Each number is 128 + 24 x the weight over its row's rms, rounded and kept within 0 to 255. Layers, rows and columns count from 0. Numbers have three digits each. The size before them is the row's rms in percent of the matrix's.

# v: layer 4 attention value, 384x256, rms 0.0394, rows 249-255, columns 128-255
# o: layer 4 attention output (transposed), 384x256, rms 0.0342, rows 249-255, columns 128-255
# q: layer 4 attention query, 384x256, rms 0.0658, rows 256-301, columns 128-255
# k: layer 4 attention key, 384x256, rms 0.0629, rows 256-300, columns 128-255
v249 113:149112140140141141158147128116146128108128089158092107125102121134139147093120111140114152121097167138095148133121157075121095112118130115120123159136133134157173089156114125143102128132112112088128084125136115158154119143136115141090103152078148161173170153131120142119173118166174106160103126109131095153170113104135121123123129120144105117128137131153100140142157123099136160125129
o249 113:152156145111142087135045146137136144170192134087170147146091170111147136152100115146113165140115113123150135122126135147157116118081115102135159121114096150118108143092108141099133112114162132143158146138145093134140089151119141133115105108125143155083080121147110155184099134118111081144125139159140099132155139153134140111105167141106163116150114116123146117133148143135115136089136
v250 113:128144103120189137147135124133121138132086135129126123127165121141129149120155135087124202102120107127140113111126079130126148081168135148143146126120159115140141134120103119094165123125120135121124098115160074103159139140128103122106142101041109130091102127160123158144105138136089173088119125118128124126115088146110147128167111124110159099127140136114119135092124134112111129134103
o250 119:094142145134152144146131140117071123137148113114113143167174182161142157101169128125151137109150132144156127120129115103137121119140145153137114116131120131138147087139138156134088147120135142147101126094103111093162107156157121088087139113111169103196108108154150132092155142138112125107117101114110129134172095138124103102114137125124117138118122112155147067144161110131103089122112
v251 099:142119158146126146097135154143107131109121095136127114139115126075142153094117154140122140122114102187140142157090156107168166151144143131131117099119132114167164141161109164146119082146102164129124163125182137131117148149099134145108126137146184126156116153153150115147154112124127120144134139134120136119145139105128135128140101137125131101117139116094123152115136117094132169085111
o251 099:107147126104091099129087139085126118153154105169150106122123155116181122156142174151154123120146116153133135142078170112150133103114136147069147105128065139080116117096149145112090100148148163147125162167127135123142138131120140115091090130123116114154129136100179104121108134120148138148132107133117155142155092092129179157111118140115107144121124145115080117138124115135102124106118
v252 104:180128127105136117140110138150143129135107080154103119111136095151141133122107108126151159160108132114132155116128156145121155160135087157159077137159086153132088152110128091081144089121137147102117114157097116159137079166144116123094120127096145140122179142090090138113109103114137105102155117085130102145112124111148147137137108150122147132164141134103115167142141139133148154104141
o252 111:143118148107098118131165160135146158103160136135144162126115088131149132129075150163147149142124136146142135164146138101103140171116164169117117114122107127167133124111131126120191136089108119150123099161107153158108107091107106080139132141126076112147145112149144105122128127171145139126128104146153097110097076117105139107120123155095142090130124109130165132115133115146120136130078
v253 104:125153077119109131119134108120140126096144123163153139132165152116118120120082119155119100136148124145145140118097106097111133155073126099137163098124118128119154130112149138114135097117141148156138153124085137147161105171139103128168125142101108144141123159175117141135179128155144133164199109099136159116153148060125091122141168135108151119111125114170106143150135204097117119142144
o253 105:127115114125141164148164126127103126123118153148099162131130138151128158138092106147146130141085151131128127129123141157161105098126120112096111127114130158086128149132146118123102136107154154142148104127116110152179140146130095134068100125108129142150165113141127129130147157107120153108147131164096141154125140158115149168132108119139178118129110138132127120128138115173144111153171
v254 113:114082107119089124160130154090160112147105139124171117131091118129131144125111144102196132138127133119138110108122165168163127127157128176105143091124121131163113160144107151124116142135143135126145170139106119117115081132133100111203167168134105091102106120133133132123131155135143165113138165115136155119120131117106126165126124105145136196084130098115112086113159157150126127129162
o254 114:094105154091122127127202114106115083105098100150142102145104094145141118141090110104154095119176145086118156120136133133158108133101113160143121113167116160125141156133152119104165154118136115129120160183160136104140108128098127148146155174148119106157093098128112132113157121094077148151154079124162154126086123127102098188135155114100117115124149108132129144131109146136130148134110
v255 110:147114169132123132094156131144141143109083111131127113114092089142103152155143101113150142098097107149120137133137123149127147122170098208154157137149145152141078137102119144148099108148136111100123098133078134069124123150127120111143100144143128130150138099106120099144113109130139149121148116102167136122158109133175106140132164126093141135112123162142109079106135101072136097135114
o255 115:137108126112150094123099141130114074167164156144153109129070121111106117193119110148120155154121117122087168141124135146158122120106131141165168142146117087139120152120151131133152126124149140133200160091132100161125123152132112165144144099152091112134136097166133153183141125149078109112134131108197154140089148109187110115112176135110176138124079116071144131076121118100137159078126
q256 117:123102151053136123123116109136110147129137137115162096128077132142119139084135105117113102117134109097108092129140133148071115135140107119136148120120163147134126149091103064147097131138125131128110128137072158154105145140139135118149108092101142156153112126103112144152147129143182093139154142152129114119146148134141128129112129148121067134100109138130138151137126131140114097122144
k256 109:159074121130169133134117089152113139102140136157137082151108139118126150090133117128131092096120123152083096150073130133111112143144125146137151098094148128170118194112141142134092130141131151118116127131123114112088129143141111084134103107120154133142127129133112073164154099142132090145157152128145092117127161131124107171157152138110108171121108156105142138144187144148160102165146
q257 107:173150104126082148119121174118114093127145111109123129117106120143128144130140127147160161128117114129164098154149141106117152147108134122157132107077123127141139145150124091123092129147119178137133175135126151108144134129122100173091095147165143140104153133117138083120105153126105091127172114130124145079166092114150106133128154126118134144131114151079147138140180093124137149153161
k257 103:116145122115137123101090105171135107114161148124158099119119122129091140062141111173113081142108118092140109120095139151100183154094080134134156126145123150129120130098144083117149123084086126133119134136126105152153132168139111104091098098139167100141083137118078120111097106146112085147172166110125103118160134144184096131110094151119112174173113136140137128123090104135162170135138
q258 103:088136117115152134125137122095170098067133093146132141145137151125107167136078137152163117151126155162090177123111125122135127120137152108130140139156097117121152119133094138135161118105130103147166108103130126102116158157124164152095153141118152102113149124153111094155136135111095148179122110143143140164149131147088159114119124127091161139152133128129154140097078142133117119085122
k258 112:165154119187142125159113110092130097140141109146106154167153102098169084134098132112140128138167128134134143127157114107176092146112128159100099111164108139159135092127129170131146145151141131116125096145122110124169143089107159142161161122173096176100114153109156122134129148150120154110116131126156127149101119089109118125099129100116137113091127091106113102131141130160112138130094
q259 107:140145117142117078115093087117093163143127139116168115120089085129142151130157136119140104108166106129094120105151130103104110142108098152140136102143132129162136145156137107127086156130165167148129139152116128137088134098118091101132124088147108122146127093138129113098168119159191119127104137143138137145135129111136096139145102145153097099145151162146094138144125110123153126139079
k259 100:125072139091124103099129135126162137117150176153118105129112125109120147095148114133130093099105124150111134126124154184069094126103117127153161141107106107154129179126146129161092113122137148123141123133156122128136086145112085135082108107124148117153141120176118098120137132149129097164109165167104119141120126153096110147143115162130100123140149139154138176163101135091108181145133
q260 108:134129142109096124160106087139093175126141115131143130136094106113104159143141112095133117116168123089134106126143131095132117129116118155133104116140134128146145154089097126107104105126131145097116189147111122174118121087132114150149119069131134125125133136115124174122150116115186101088141136150169115102106111101157070147134121111144068113148125124115109085163146147141165126130135
k260 115:116058130108095114096146130115127165095139174108154132151088141098098151139142162151124114148110134076149104148137154130072113107108079138108177139095135130116135161114095090143105113110078162157132153123131082152123074147154129141099090134110115137142144076119109134115127133148139111127106108149126127144141132138145119138130105133119127117117132167137123159143128159082119128142135
q261 093:132138147095094127125136140094115163127139126115068117150120147160142121154093100151098169156111113091150092176110133134125150136159122159154132149091149103144132124130120091111133142122083127124131117125125117110119119127147159179146116119150121161120122118045075166132097113100100114129128111101136197090166122135135152108078126170143114100100079110116101122142198116151102102108142
k261 112:119121109092124136092128142141115142110149157147121150110141191151109175137146134183132129154101142069145081129131147159094162131121126119128173110127157121132140144078087111145143135104093145155139124089107116142159093157142148148180096110111114133112128107102111115134112109123134107116080104110096143160090151122143121093116103102100101087133147160128100143147116185132101129144138
q262 095:108083104095140118114168137134174105116131165106111173126191146114107093153137128140139136123144152145167119121080113119140145118138120123141137167141108160128110097170122162157149156135137105170166095090092149121127148148101143144034161097112140142134132123143108137087157125125097147136101118107157156150136117146100133107135074126114161113157099117159108128137124155102132136129128
k262 100:146155105172155118124120099175100128110155144124126115151146113115153105128107180095124117119145102153121145124142115122165136156175136127108078121128104110158120086149146120106151130101103090108122118144141111146146163128143138126145141124131108152125117129127142128119150062050092131088111112156171120126116140121106153168145128101118166139135117101131123131122129141194146120122110
q263 107:105095149151141157134110125104086149125112153073118114171100167095104195154152121107149125186132109131115137135154141117116156156132114156094108082113149118143121137117143121140169114165099131102114112105115100143119126172144130133146114103108092157093102130136153132090117097093140121114138152094124129100101134119168132167135145092133109094136111141114134157119157109185134159141170
k263 112:098138138123116065102153122113157134110122158140116090107129139153111151117134154127095093131117132100129141096118121134098124122094134086122177166168131086114106154101114150178111112148132128145149122138163120140153093146129154098107145146105114086169141134178119095118134138177177094145110153125068121161143134138131109126104169169104120094141143166174142129112089187098143104118105
q264 100:097081133114112154167103085131105170166136149131137129172109132085109164161099126091103147145145114128099157142164091160170128109128120142130101131122120148145111144098097152114122079125151117130124160137115144127114151114110104143152104129164142141113137143134105155166129142152148113118171169117079106106087128135126182148141120110144115152135165133093171122121109134150161139119112
k264 102:164123133077084136144147159091142163167138146114105115137077137139107102161114128154122167131131122107119107140112137136096105097108117166117151145102173127120149156123117138105087159146137145131144136121099089119101097148143131095105082130097115129113146106098090177162130167140171125153131117131111106136144140132153131123109140180139113111090123142155137148150116085056145110110126
q265 098:122082111099157107160090085142122103142135141105162110141094110139154165100112153124120118097152134091097130141096141167115118166111083108130147116119146171124135193150102104110134123177124149106152120136102133126119136119113156102061095153109160167144134093123057106148127116124112115152173133101134138112158121133142122149107127123119128157108151105190137140125112153146153096112087
k265 102:115132124108147116105110144097181147190157156088133132117115125127107127126159113134129126162087164158131123115080138147130127122136135124154143170112145106131128138141151153107095162140152175156095100151108097120137089129132106145139133129132126152100114092163131148156122097159109114115065078092118122158117143124110067129119132145142117102131114131126138143168132158095135131136162
q266 109:142114129118149137120095158130132136132143143162164083099111106180169127107093109119133119106173138098110127117114140144126144100152146111144128149141108126086162151100093146139089160090135125143139154129131116139140136089125118093101188176143147127145122166161138107147160131141141156120095121142152123118129133099115110116101152137109140094141111150086157120114110159131156094137121
k266 094:119121126121098184131089144135127169174151142095127133132097119079133154169145117149108169131145122126111124141117104123098107138128115183098063120113126158137114152117124139103102124144140163104098127152083130109095119116101094140119112120147163147101133100088110152135102108118117100109127104134124140106124087141125111093183100108151107141106141137086142099131189059138099166159151
q267 084:106132137089113125139111114125140144163097157143152111097124091144137174127152108110136126124131127102105133140150121162131106135093149110178131114163133118145127143095121130145124148122131123103127158160084158117193159105097066134136158128116149131119122166137133146185143114131127095133172130115078085105119078150141147152128161150137085117160165137125119141104129134117148180128138
k267 108:141098159110082149125110122131150167143103156118169101144101084079107103126147107118107140134143105127114090152102120107132121101113123185137132133118169143124132150144095159184076147152138139090102160156130134164099097084150092117099105128110127130145147121115098141125147141110165131100113124151098089128133111145124132130155104132137111127110137179113133092120146105118119163139098
q268 099:092139147107159122097117122068129131139114126157149113096142112142115160143154065142126139127126134129098153092156103138131121150103155085145130141169128050135134108133103136150125121072139123130133141147105143076182159144069103159131171123160144104115104114142129129143149109079142092117133169130082064135127086138091140141111140127153123096159126153101132143104101172145160160151148
k268 106:118119152108066161150094124151125162109119130108147073143119067099163121105122110130117143091166128126105117133147123082119113101145139205098087123147166131153159138120111156117105112132155119070155161180139168147088127122134103139112107110139138136103141122100099142125140103090143114104119165161108106101145093131139140134132102138110120160137155155128127102111126067140113156120121
q269 106:098136166131156151117087133143115153128127131149116089150129161165114087138181111150124154128118164083128152091125110116142124110159164126123153193141128052108146101129118161153122135095101079097114127138119125099180120120118114158167188139122155115117143119144151085134142092117146125142114112139107104150088095112119134135148128115146116069165109140105138131112130129113138130152139
k269 080:092120118144115145156042154184108101107157161144148084102115125134167121118122165147140122125115096133096116116146090122129130119168162125116103130139162114153114133124106087099129129135113179120120133174170186162091127127062144140149115143164150086127111085118115138140070100079152162161123089146132142106145146144116140115133110134153113097162125136072083085120129119126129145113129
q270 095:098101155127165146146098085167114130172151137127135126127128077114114169171118106105134138135134078130112139108166092159125133148152103114134113098091128152141135143092124128121160118150163075124094150160142170158088176134105112122118098090128143150144113110101074160158120118124120097102148139087092136117127106140150178103125073142153087165128142072106129105126117098167134133110106
k270 087:088152139115154118116112149101159125175171137151074117135092125114114114122127118119125125154110124116117121150102112153105108149130113126136161166092149129150081174099105100139106131133124157137130088108095120094089127164121137127138101143093141125111163164146122173145117171144128130141144092129152134149136114151127121083118116146092075092094112117105128161155119123108109100130144
q271 095:080142150113143143119110143106106158138104156149168109091134126139120138122135078135155140110124116122104142122147114147131109158108153095152141122163100071122138109110102143170116146074141128139119137149112131093175155149097109141141178137131169094099133122119127124181149125096141098111116137105091102133108096106079147156129189135159126126170151152121172141097105140142150145172136
k271 112:119109167097091201133098131180113153144123131129142098122087094117104168154123098141127135094139119107110125169109113144105121107157130162139095143137164135146124166117112123122055138122172142108103114163135160158096129112109101156111104130153172128141157111114074134121134077097119131129142161132087108104128108144144128113132097106130138110139173144093117128135133082154139132143115
q272 091:121099148165130122143142120126160132127165144116095139167085096112088115145132185134170104115131123144116139143140138095112163102147137115130089159085154133124154165131166119108115110143108090124113116114114148149119083093130150144115069123175091151157131122158139147084123098155129102171168173157139126117103148106111142118128090143125129127111131109137094159147150149133137117094099
k272 088:128132111145156109120134146142118149123099167132171101122119142149102145118126137070125146119133093110108150113122156083133139145164152114081137130171135115074139123140089173153148145123170056095144143118154098135144169122151171126129164114159086132128126148119100119162157140109133092147127132169112066153114111099118107116117186130124160104186145163150163077112098127069154115151129
q273 086:132117114113121118160123105121115161123120135126126150115121154142108116132133159087120146163127131084160118165117100136100155111111114122105137163132141149152155116104129079137146127133129181115115121103092154158096123100121138143125096182145098124138125158139110133140153169160122106113166150177120114137119145125175146141161141090075110108121083138152127114156112117105114120144158
k273 093:113146097129131099123115107131093153100069148105137135135116086141159160136146176134113096074154135087146106175107180120119127138094102116133148080156134090114171151148136126141130129131148143154103129144130157080159126134130136095123125124104142142153090140100137120118107135145136126133131149116109100132101159115199105122064175145117124167134106087142107111127105202115158099138151
q274 083:151129145134125139136115157118123166146129110117154111107124099120112140087146088164145183120129128126118096120137135158148078109135131115106155113176154103127109170103102142120097166113120132099135147145161110098137156162087088114130140104127167142085109159114098142180120103089123156110134121088117109129213097119115118135114133182160130132134133126136135095132082127121120136114090
k274 079:127118125113131148117134124130115112126128109111125149117123080104142118111138118160113093142095114139181120138114137138142110102105118111155143128094126154159148138162132078101111150125099177103136100068103127175102087105113099147114115120099136107119131116135155152097072144170105156082122094123154167117165120160152118104120097130125104111105120113125120145140137102138090117129178
q275 085:112140133139138143117141131087109131176143146122130133124112116136097153176135156108105102131083122100081160147177130124154136136129124154141112111138162162171105104110129119143114123091108131124125106158114164158146063099137116120137111136145086114134127122133162140085147123135146131168139155130144116126087127155165135148072128135108131144125129114125134156165150133132161140131141
k275 103:130145138135131162131130132142134155111085138138126069131133124134095168137100102131144154088143122086102147149132135123124122154141145117062101141163152089053177138128089190169113149133175047100112138171129120153146150107155140126136141129144151112115146150087082107138156114124154127143104147140145143129138112103120124128128139137110138090117155145121150107081150107110129113098089
q276 086:075103089099165125117140081130139158148131135142113127094137127124139156120121130100164064153124134117148107126130112137087154142102110084145129126152124093141131142159128121142135114141128113137148124124100126120153125130117128151110117129127138142171152137162128100124149118152126106135161150170133091117109140108108129167142105089131140104139171093154126149140092133135154138107138
k276 094:153095163117104126094132152094143168139144118074096111115104119150148142146149108124109131095126143103094128124174147114085135129145145111153112133141126091116133159148112150181116108123096105100134069136148108132142129149130086121111141098086142116152172146088111159128105097164136137126117124119083149099135103140146113108104132183142139115110157094129144115134112127102135102099128
q277 075:091110109100114098090133105127164113126117133143137155152128147126149154126138143132177093154130120126109109116119131128096128166142114112142151089137141120138135126164137123138142114162135137144163136109078115106151139139133124129107109124143136112135134108152151091111149146157153101172162140171115077105098171135097122146132116121123159124123144119147118152133134128114176134080198
k277 072:150123130131081155129136150126152160141114154145157074146112154134109124158126127088103154124129087135079150122123114116109146154184124149102112144116158128129147131145144157173117115127147105061116122141158097139120126130177127116116133103143122116142134126105070127182131117087149124130140107117081164146108110118132112150117143139106123091140151129145137102138121117132148111126108
q278 093:134094119097133129180126154091115167156125128123163101090144057119145161112113143136144117127150133106125104150104149147137123124144151088098102111074119126110104149094121112120096134124165188144089105142177126093146107133124141110144159114144162142155074147138111160131135142134144191126122142140123166106157138102103139121122138131122118115150146081117188082127073136158131146160054
k278 095:102102141132170131125140126127108087110134120118125161112117104138141128167131118096144114142105156092120136133146127148133122172118130082160137138125118145131122153099153054115143123117117200150132139131129171153168090115107111145116138145077146137141167121082158126125129087170140138119106160091122092112107139133155145124152092125135124148148150092097144125138168106150123123127128
q279 084:071138103155095139123149142090148111090092128156134108158115147082149108116117125167177109129149126143110128134152140126119115161132135172159136168128116129120124142159172132130122127112125119139158143134122143101132154155159126120098119095122126159124113153107155133141093127130152098140139087118131123113136125128089158156135188161156151150110168136099132138111150131134132161134146
k279 087:151086145116121134155099102102129146144113146121130105125121140092088157131144134086151152143126108135141159147157095154106112121156132139085104118126154154123144117106097163109126128144122111071127153110121095158091171084137170167148140086177143169107159139080107098182134132082118082126138113090108120134109111109111128141142142103141132121166174177146174135140111139131172132149139
q280 087:077147150108149144129141095110094143128123138100130117121125129133112170143134135120170089152162118096141118134115112121098134166093131125114144098140128108150114115142096135118143106130126139142123114138106125115170124142144114126121100127098145112147174120135114116113183112161108119144149155153150071096097154116110166152137135101120158134144163083153105183109119132126136136126162
k280 091:103087150141102113121118112089136134127131124144091122130118141127170166152160134110151160117103158185099168148113159138098153127170124129144132142164170094133109143144122156202119114150094076085117146103126106136149130140159132097158171128149145078138166135107078130132130110130148120146119095073083121139143111153090129131123104138097136115130138139135148112112130174130118108103137
q281 084:106105066109120108184136135092140123155164113136111146103086107125109123101132131118144150109123148100122148173134157161111129097088129105142100119132127150145112139118151042121092131117139144142129115154107148127099097091093114141117103109175094135124124149149122147107138154151123120124151148154099105128156133104146105111135121175121077154098143122091112122142096147073154170139113
k281 093:176159141131123169121134135141120169127123109097178135174147098110117140148114153117113140108143136134134131150165143106132141140101122136131137133118123116077169128161121128134128123145132128106105139165115104113172084102163102159173158137130117149131102128061139133123138193130128144092153148136183113115096153145153103120082139127169130139160142142118141149129132103112188120117156
q282 089:116147128119120138129127154149103114131158127108124142151114152169143105163122127110073133147101144141153134110154073103157166086152132187135112158102096127123141107116129153108132102101110095111124175113148123158063119117144152110140121092124104151133130097142171156125115129100132124123064128129131163134131117143090138085131103118139142138118113149103126098130161121129097071132109
k282 103:088136112105123140136128148164099145096113179113120121085149122127106137101113144112103118144119122145105109156131093076145121128139155137149099154159136143113100102142116106106141128107162056136129099155131139125095150144140129097151149090145144068161116118130116139148141153069124147167117127168146134131128124133118123093114134128119134144175145161131117118085101140127119101132112
q283 083:085091116120113110112104165111152106105132147144138149131103126138112143143124121136126117142139141142136139116145117149092114144099097085129122135116114127106158148166110141132100106150166122193156111110125121134154132111136163144084144131153137137133132107146162082078119122131114130120134166143103109126080175138105133129116105151150151124127149084126141152108105140130143178131158
k283 085:143138190150111131109133124099121150149102105129132102149150150146109120167156161104106143127107143142115153140148126111132143115143128130139108133132125110124152122124163139158118097106106132075093096152133120140129087135141115135124165123124138102126133112095118106162104134159135122101131137132085132121084104138191107104106144159073135141091102106143140134107164116118179134155130
q284 092:129096139114133098180120134123164137145138105137122127093097074124110145104142148145164123127127171123127157161116146149098101110104120055119113123144140135153115133103123134143090121125104148137142113148123155128128156105115126139152137140154135120138080139149091098141106129142138153115155154120111101134139093107143097108133092140121039089134081132133146118156060144091131167144116
k284 094:138145129142128114118135133147130118134129090061171152135133100136128170156135165162125112115122129081153096136148151123134112143099130135163125120137117119121160164116163101124117117129128192145123103131156157138143089102112123185138114164104129165112128097080189152088100149163118149128125107125150115097108163134172103140109117128151130160118143084117091126124130075108166153129158
q285 089:171167109111159131115139129167064147130112104129150130113148160111126106128138106104103170097108113146099119121136105097179138119159130163094130107128124114144123095143130136118176123118115144151129157126138149143136121150144106125179126135110106111111127112093098144171124138095122140144092108095170137158193121145133109137112156134115139149123102169143155128120140108137146067144119
k285 096:103120123100106143138120115146161101109134117142111132095103125117165104105100099175157115085142134149128063159071125117133107164113120111118122125091103121147137137177110078100125142117142137150152161105131146112129133127125110096042112158133149106142138116166129134106138097138112163165124142140143129121145126125105123092144115125102114190107135143118116124139128155140111109100143
q286 084:188171150164125120122125144189123122139171099161158119123175112085093087134115170123093175113113099155108115123161131160124130124133132126106135098116131133108109106130117155134112151138141104114137121144126116171134113120144097135140140137136084119092120132107128125128105147078132164129101113112151116144144115150208139124064133159157149136112104144144129106146075103115132102132094
k286 089:119136125107158140156145116135133072178113087187088137147120131153129100051118102139177109111142100124140116150146133148178104102085164088102150123136099139167148123157111159102119146123115130118132134123141143128135141108160124124097121143117097136079135116153170140123154140148099125089127123137147152104125130123156130106145111099092118148067129141118123136146130114118067129113098
q287 092:120151130140101113171109141072147114180130137114125096143115124137127098135139155116138085134137162129135179127121184140129129105129129149146160115100133176135116136141157099098116134125136170120111126150108150142096104089120131151116136117163096145124120168125155132070145132169108090132139139140129147129087138147141127108159118147106092142099109129127103113142150136110128173128131
k287 098:141107140180143129165114120110109152124114146122159104177157148123085136150149164071097158086134132130117181121152144095137123135152100136085123145137146120058178129131140154136134137137128101102101164167124106138148146119138131160174147134160135154110124111083140108163164194110145109108127159129180103133111162126102115137098173127139120093136116208148134119110142133138154125128113
q288 083:122103140146159176167136157148098126132120144136153138137113151067125126125109115136125135158151142169132124064138158102161140132109122105089130145084104120161084138126156150097105143111104105133065128135120147126109093161157111155108133149091143134109148098146159102138064143144099153102112192126132118109147108131163141135108100125107129174080141118127145114123120129160126147120149
k288 095:108115146129137132122116146130160124141106092135138117140092137139140136098149087143150100141146123122101124107150138143142102136122117132113156129127130134173125116115121109128117138143134122122103157096134167091128110133095084158119138172138146129120110153108123134109102131158146113117133148080104082124084107133144157125132123114109096158091117118117150081146144113082087151127072
q289 103:132165119164123127114153087097135117149131144129128123167136181102156101095113126103158114110094137121105154150128121120129140134102187150110157132131113161155117127137170145119160107121133115136121110102113111120149152108168093112129113111132151135129128177133119136156145161152061141145157139146149097127128147166079135159119177122105155132111181120130176097113094174086144126126136
k289 112:164128108105098146139132110117121106171134114128096149144107130086143097186105127106129115150134107108148126133143088125118122096119149179125047156151134169174159109116111112111160069127141089112116092132129145150092166099125152160162090085119145152133122154119126183118132178117138130116140154095145096105118122141154146090145102097145103140100141075104119120116143144126107143117088
q290 096:131134152099128129119130138151129125157152136107138109118101107073089147155135106129112165151111122128151133142110130160111134083176151138083118141125127118129113128110111130080133099121123173118076139129144128132098111119113135140116119140136139126133110149109136170147150110107143142157199111128117107124121107152119119105128106156178100148133135131130125102097157119138108139174137
k290 093:138123141142149147113123130153115103140092148103187098142103078133162112129130132135102160096115132101135140113107119078175129140152152104127166138103147132142117131154158173108098157148143149140095145137091179103126105145161115106124135188129121121143101134076139155141125125104149159129151112132111095127127151117153147171131149106132128148115139100077159110172117131109134116189143
q291 092:187068143127126119120116142104134107112141127133142085126109115167133122134149132147157137129125143184114124112097160112127134118099099103132139149165118126133167138122092103126072137077111159122135174114120150101075121119107110067118137179107154113142130152128113150141138136154138127184140092122082101131139119130097122128149150145102126112160142122143176121136121139091115108144143
k291 101:133137116165158139149119114145146137146113098103127111122089083081133099116135095071106106112153127105115145115158102104135112124081093171137097115149133144130165135080155112155106144128179133101117124161124178132111125079112128104143115179140129154116119167155125137128125137199160136105122156083172096125141102139101109168136136151139113114119125121141165103163146126127168134155126
q292 106:137122102171162108076136124114150112073123113141118135142086139124161127100109136137113125121107138124131117098153165077124086105107137133118152169162105087119158130139149150133105171111121085139155111136133133100143094125137133113111139147154118138123124097180155087093136137094134137125114165106144098144124126127135093143090140115143138125117146147164106133137130171086163122151121
k292 099:152198131137148141153112094117147113167148095157119132109118091098148134121108096110124137113147111155090158129151140146121139151078130108131092104182121116151160140128100138153129111125127141124109129142097175116096149118121122122160123151125168123100122123089093115148127165115128121134135163130159105124149104155103126137087107146112099119132139129146132107119112125124113154181091
q293 116:113146098144145136126157113163143101085131152132118133154158137122135091131091167125098084117147151120144133095135113083145127113124127153152146151173116122113124107146158186154138136145132099165161109113127157134152079121135125148117125112126092097154109123189164120089156149094141098125089165135162110140106159131155162146121095083162141132113140117128100098144118142125148174122113
k293 105:153142065162154100072132119130114103105169126129087145143167171144161168138094143146151153128127138172155140149160139133128176150133113082125145131142124122135128090126148102134167138087119140118102134111115147144144146147136130181182148078158124129100108110113113119145112129090092141124152156152145159140116123166113146108099138107108126100156102130136103129083097122133121123141143
q294 103:092094159095129150146132126144116140162100134138109091120135140080113180166136102129130099123107100103089146190126137173140126136180126109145114108123161145136105141089113120130125110135154130111085143118139111133093132105128133105151133129103138130149162138095128165194106149141113128101164115110104152107113112167142149149138134128123111159144183083102144129126115128149137125105121
k294 103:119064158077107094116155110154149178105116139120129132152080122122124158150146120128113099154130157120129111103075150100105111087110117123101106085117162148082134164127121142130120096147117146154137130122113136136097100156158094105096107157087137135154141100119145136094113165175162086154101102131094108105151154126129075153149136157110142175118101106159121129162118124095098094111167
q295 106:142114140115130118099129163152099170120109098144145100134093111146140112111123094130146125099157124120125135082108153126159141127132132086111129154126112094142162119077111117123095145118096133143137159155135106105140126122141080105132167147138143095130149157103126142142113112133197122129115146165101109158124101103112086105137174171147131134147103142093153098155129146081153094143123
k295 095:162136129092130156138122108175099162126127165129136032104083115111117112116121133151141102110152123141104117162115123127101099163125121163133139118115115135163150118060085129142084158125131126100143112169120131132106112093110131133116152173125143110148138116112080117156121115115170126130119142119144132137117129137092127145121119115116124130109143163152144084129110119130129130134108
q296 096:103114122138140139128131135139089142129144087181100097117100141136113075142120128113119116080124147149133129131103097133180119131157174150127118195139111104131185127112123141104091118110119145148102182158150098144154134112144086114114132161162141127143142145120133106145153102139174148136092141172164120130088121121121092109149156105122112110131125152102164139139125141129148094124096
k296 090:109130108095101120136106143132159151161157154101105101118112126091118118145136140132130167126132121144132113146112119166109094162143130169123130161133147195153123121124095109100102153140132177141131124172058128126071156126116115130128119081149158109106150113103077175138146108120119113156161120123121117130119125150129106094113094128163080081122121132102152106131123157133131135123123
q297 106:125157127151123127148125116120116103099161092111092113113136138139127145157143127126155130139139135127123112165112141131133133187078121135110120112117148128138099144161142089119098089169123161114150110091135111127103078095158155140141059131101109170137128140085175136107130161184115135135131094132147172051132145138119131122121125127096102125146108098114113135119161139149076144147133
k297 110:120109130166177091084172118075154137091117141162122146126153133146123158143118135101129126166064155121136131137137143118097159129121103081104174165149125097113150136101114147167155151124133142171128127099145079140158121139165145120128164120095093125125097144117151093125163159146112125086120115102091112168112136127125100136117155151096144108140114151146143150127096196103130064131153
q298 094:139142138131089107148137131136153090062157121109085117130115169130130137147132158130120157151132157137135112159102129110118156154132102118098123156082153119107117151152130092116132136128115119116148098087131080129109113121136158172120079131131120180114134084136147114114105135102086136146089106124115176095127123128131129082125115118128157108097073135140102168140155110128083123116130
k298 107:127111116125180088088149121137107106083150142160110151104193157127151142143110161128124112147083125140139126093124147120126181149151129074135134128131123083142142093109134107107174118072091144165119103121148121124147130124138170097149160137144114108129113143155152109128121162106094120099112124138112124146113154135162140108096128104103176133186126136136138132102074153134127096128154
q299 111:124093128122139149157100124122093147130132176142152100132107135127118162122170121111124147112099086116086148173126136142114119119154124152132134144099135139121123150116110098140121131113119144067102127156135105144135155091108104106121126120110149125126147158109088124187132101132097099127168095110112147121103103123125104142145154128144087104149167105135130114100139121173139124158125
k299 088:101128110096138154117100165130143137149128158125132115088104110106124151154178150162125123129118140132115083143090110153102094128093106143140166133114159116133129181091086113146091141138153171165101129160117143157091113111099120131147090141089123151109139110126114152118129136138155089119109123125098129101168132157137084098127151151128089091131117152077135117126117142107143133094149
q300 098:111116157115127138141094142142115153191125146120159111105110072126124166164135070082135175109111099118112122135113118150104109140128125155144124103131139135116152153072125129134133127130177114109090148157143123132114178140110107106135105113142138135134146147125076145176110087103133131097164143097115108117124075145109162131142116131138114136132159072153130121141125091147151128144113
k300 098:115116145061136155117120141151143132172137145089118117124104090121111125128150150172137109162120139128145073173086135174100123124146108145130133151089142153118118178124104116131087121127122169140107115123100132146068111150126130136106077147101161128128157084115095143130124147122119149135140104134112130108151147141159097099130109147105079115112124115110138134149139125109132107170155
q301 086:160109139134112108126138109157152113111149096124145123139127139110144143157123119130144189138125124130170083092104116131108129129139084128082111107145149158117194115126110095148184104118133088125134142110110144151113144201144161161109089136128109156110122071103092136118084127110111147129136103109136143120178121122150130074107087129098175164112115099165092143124124099082136145134149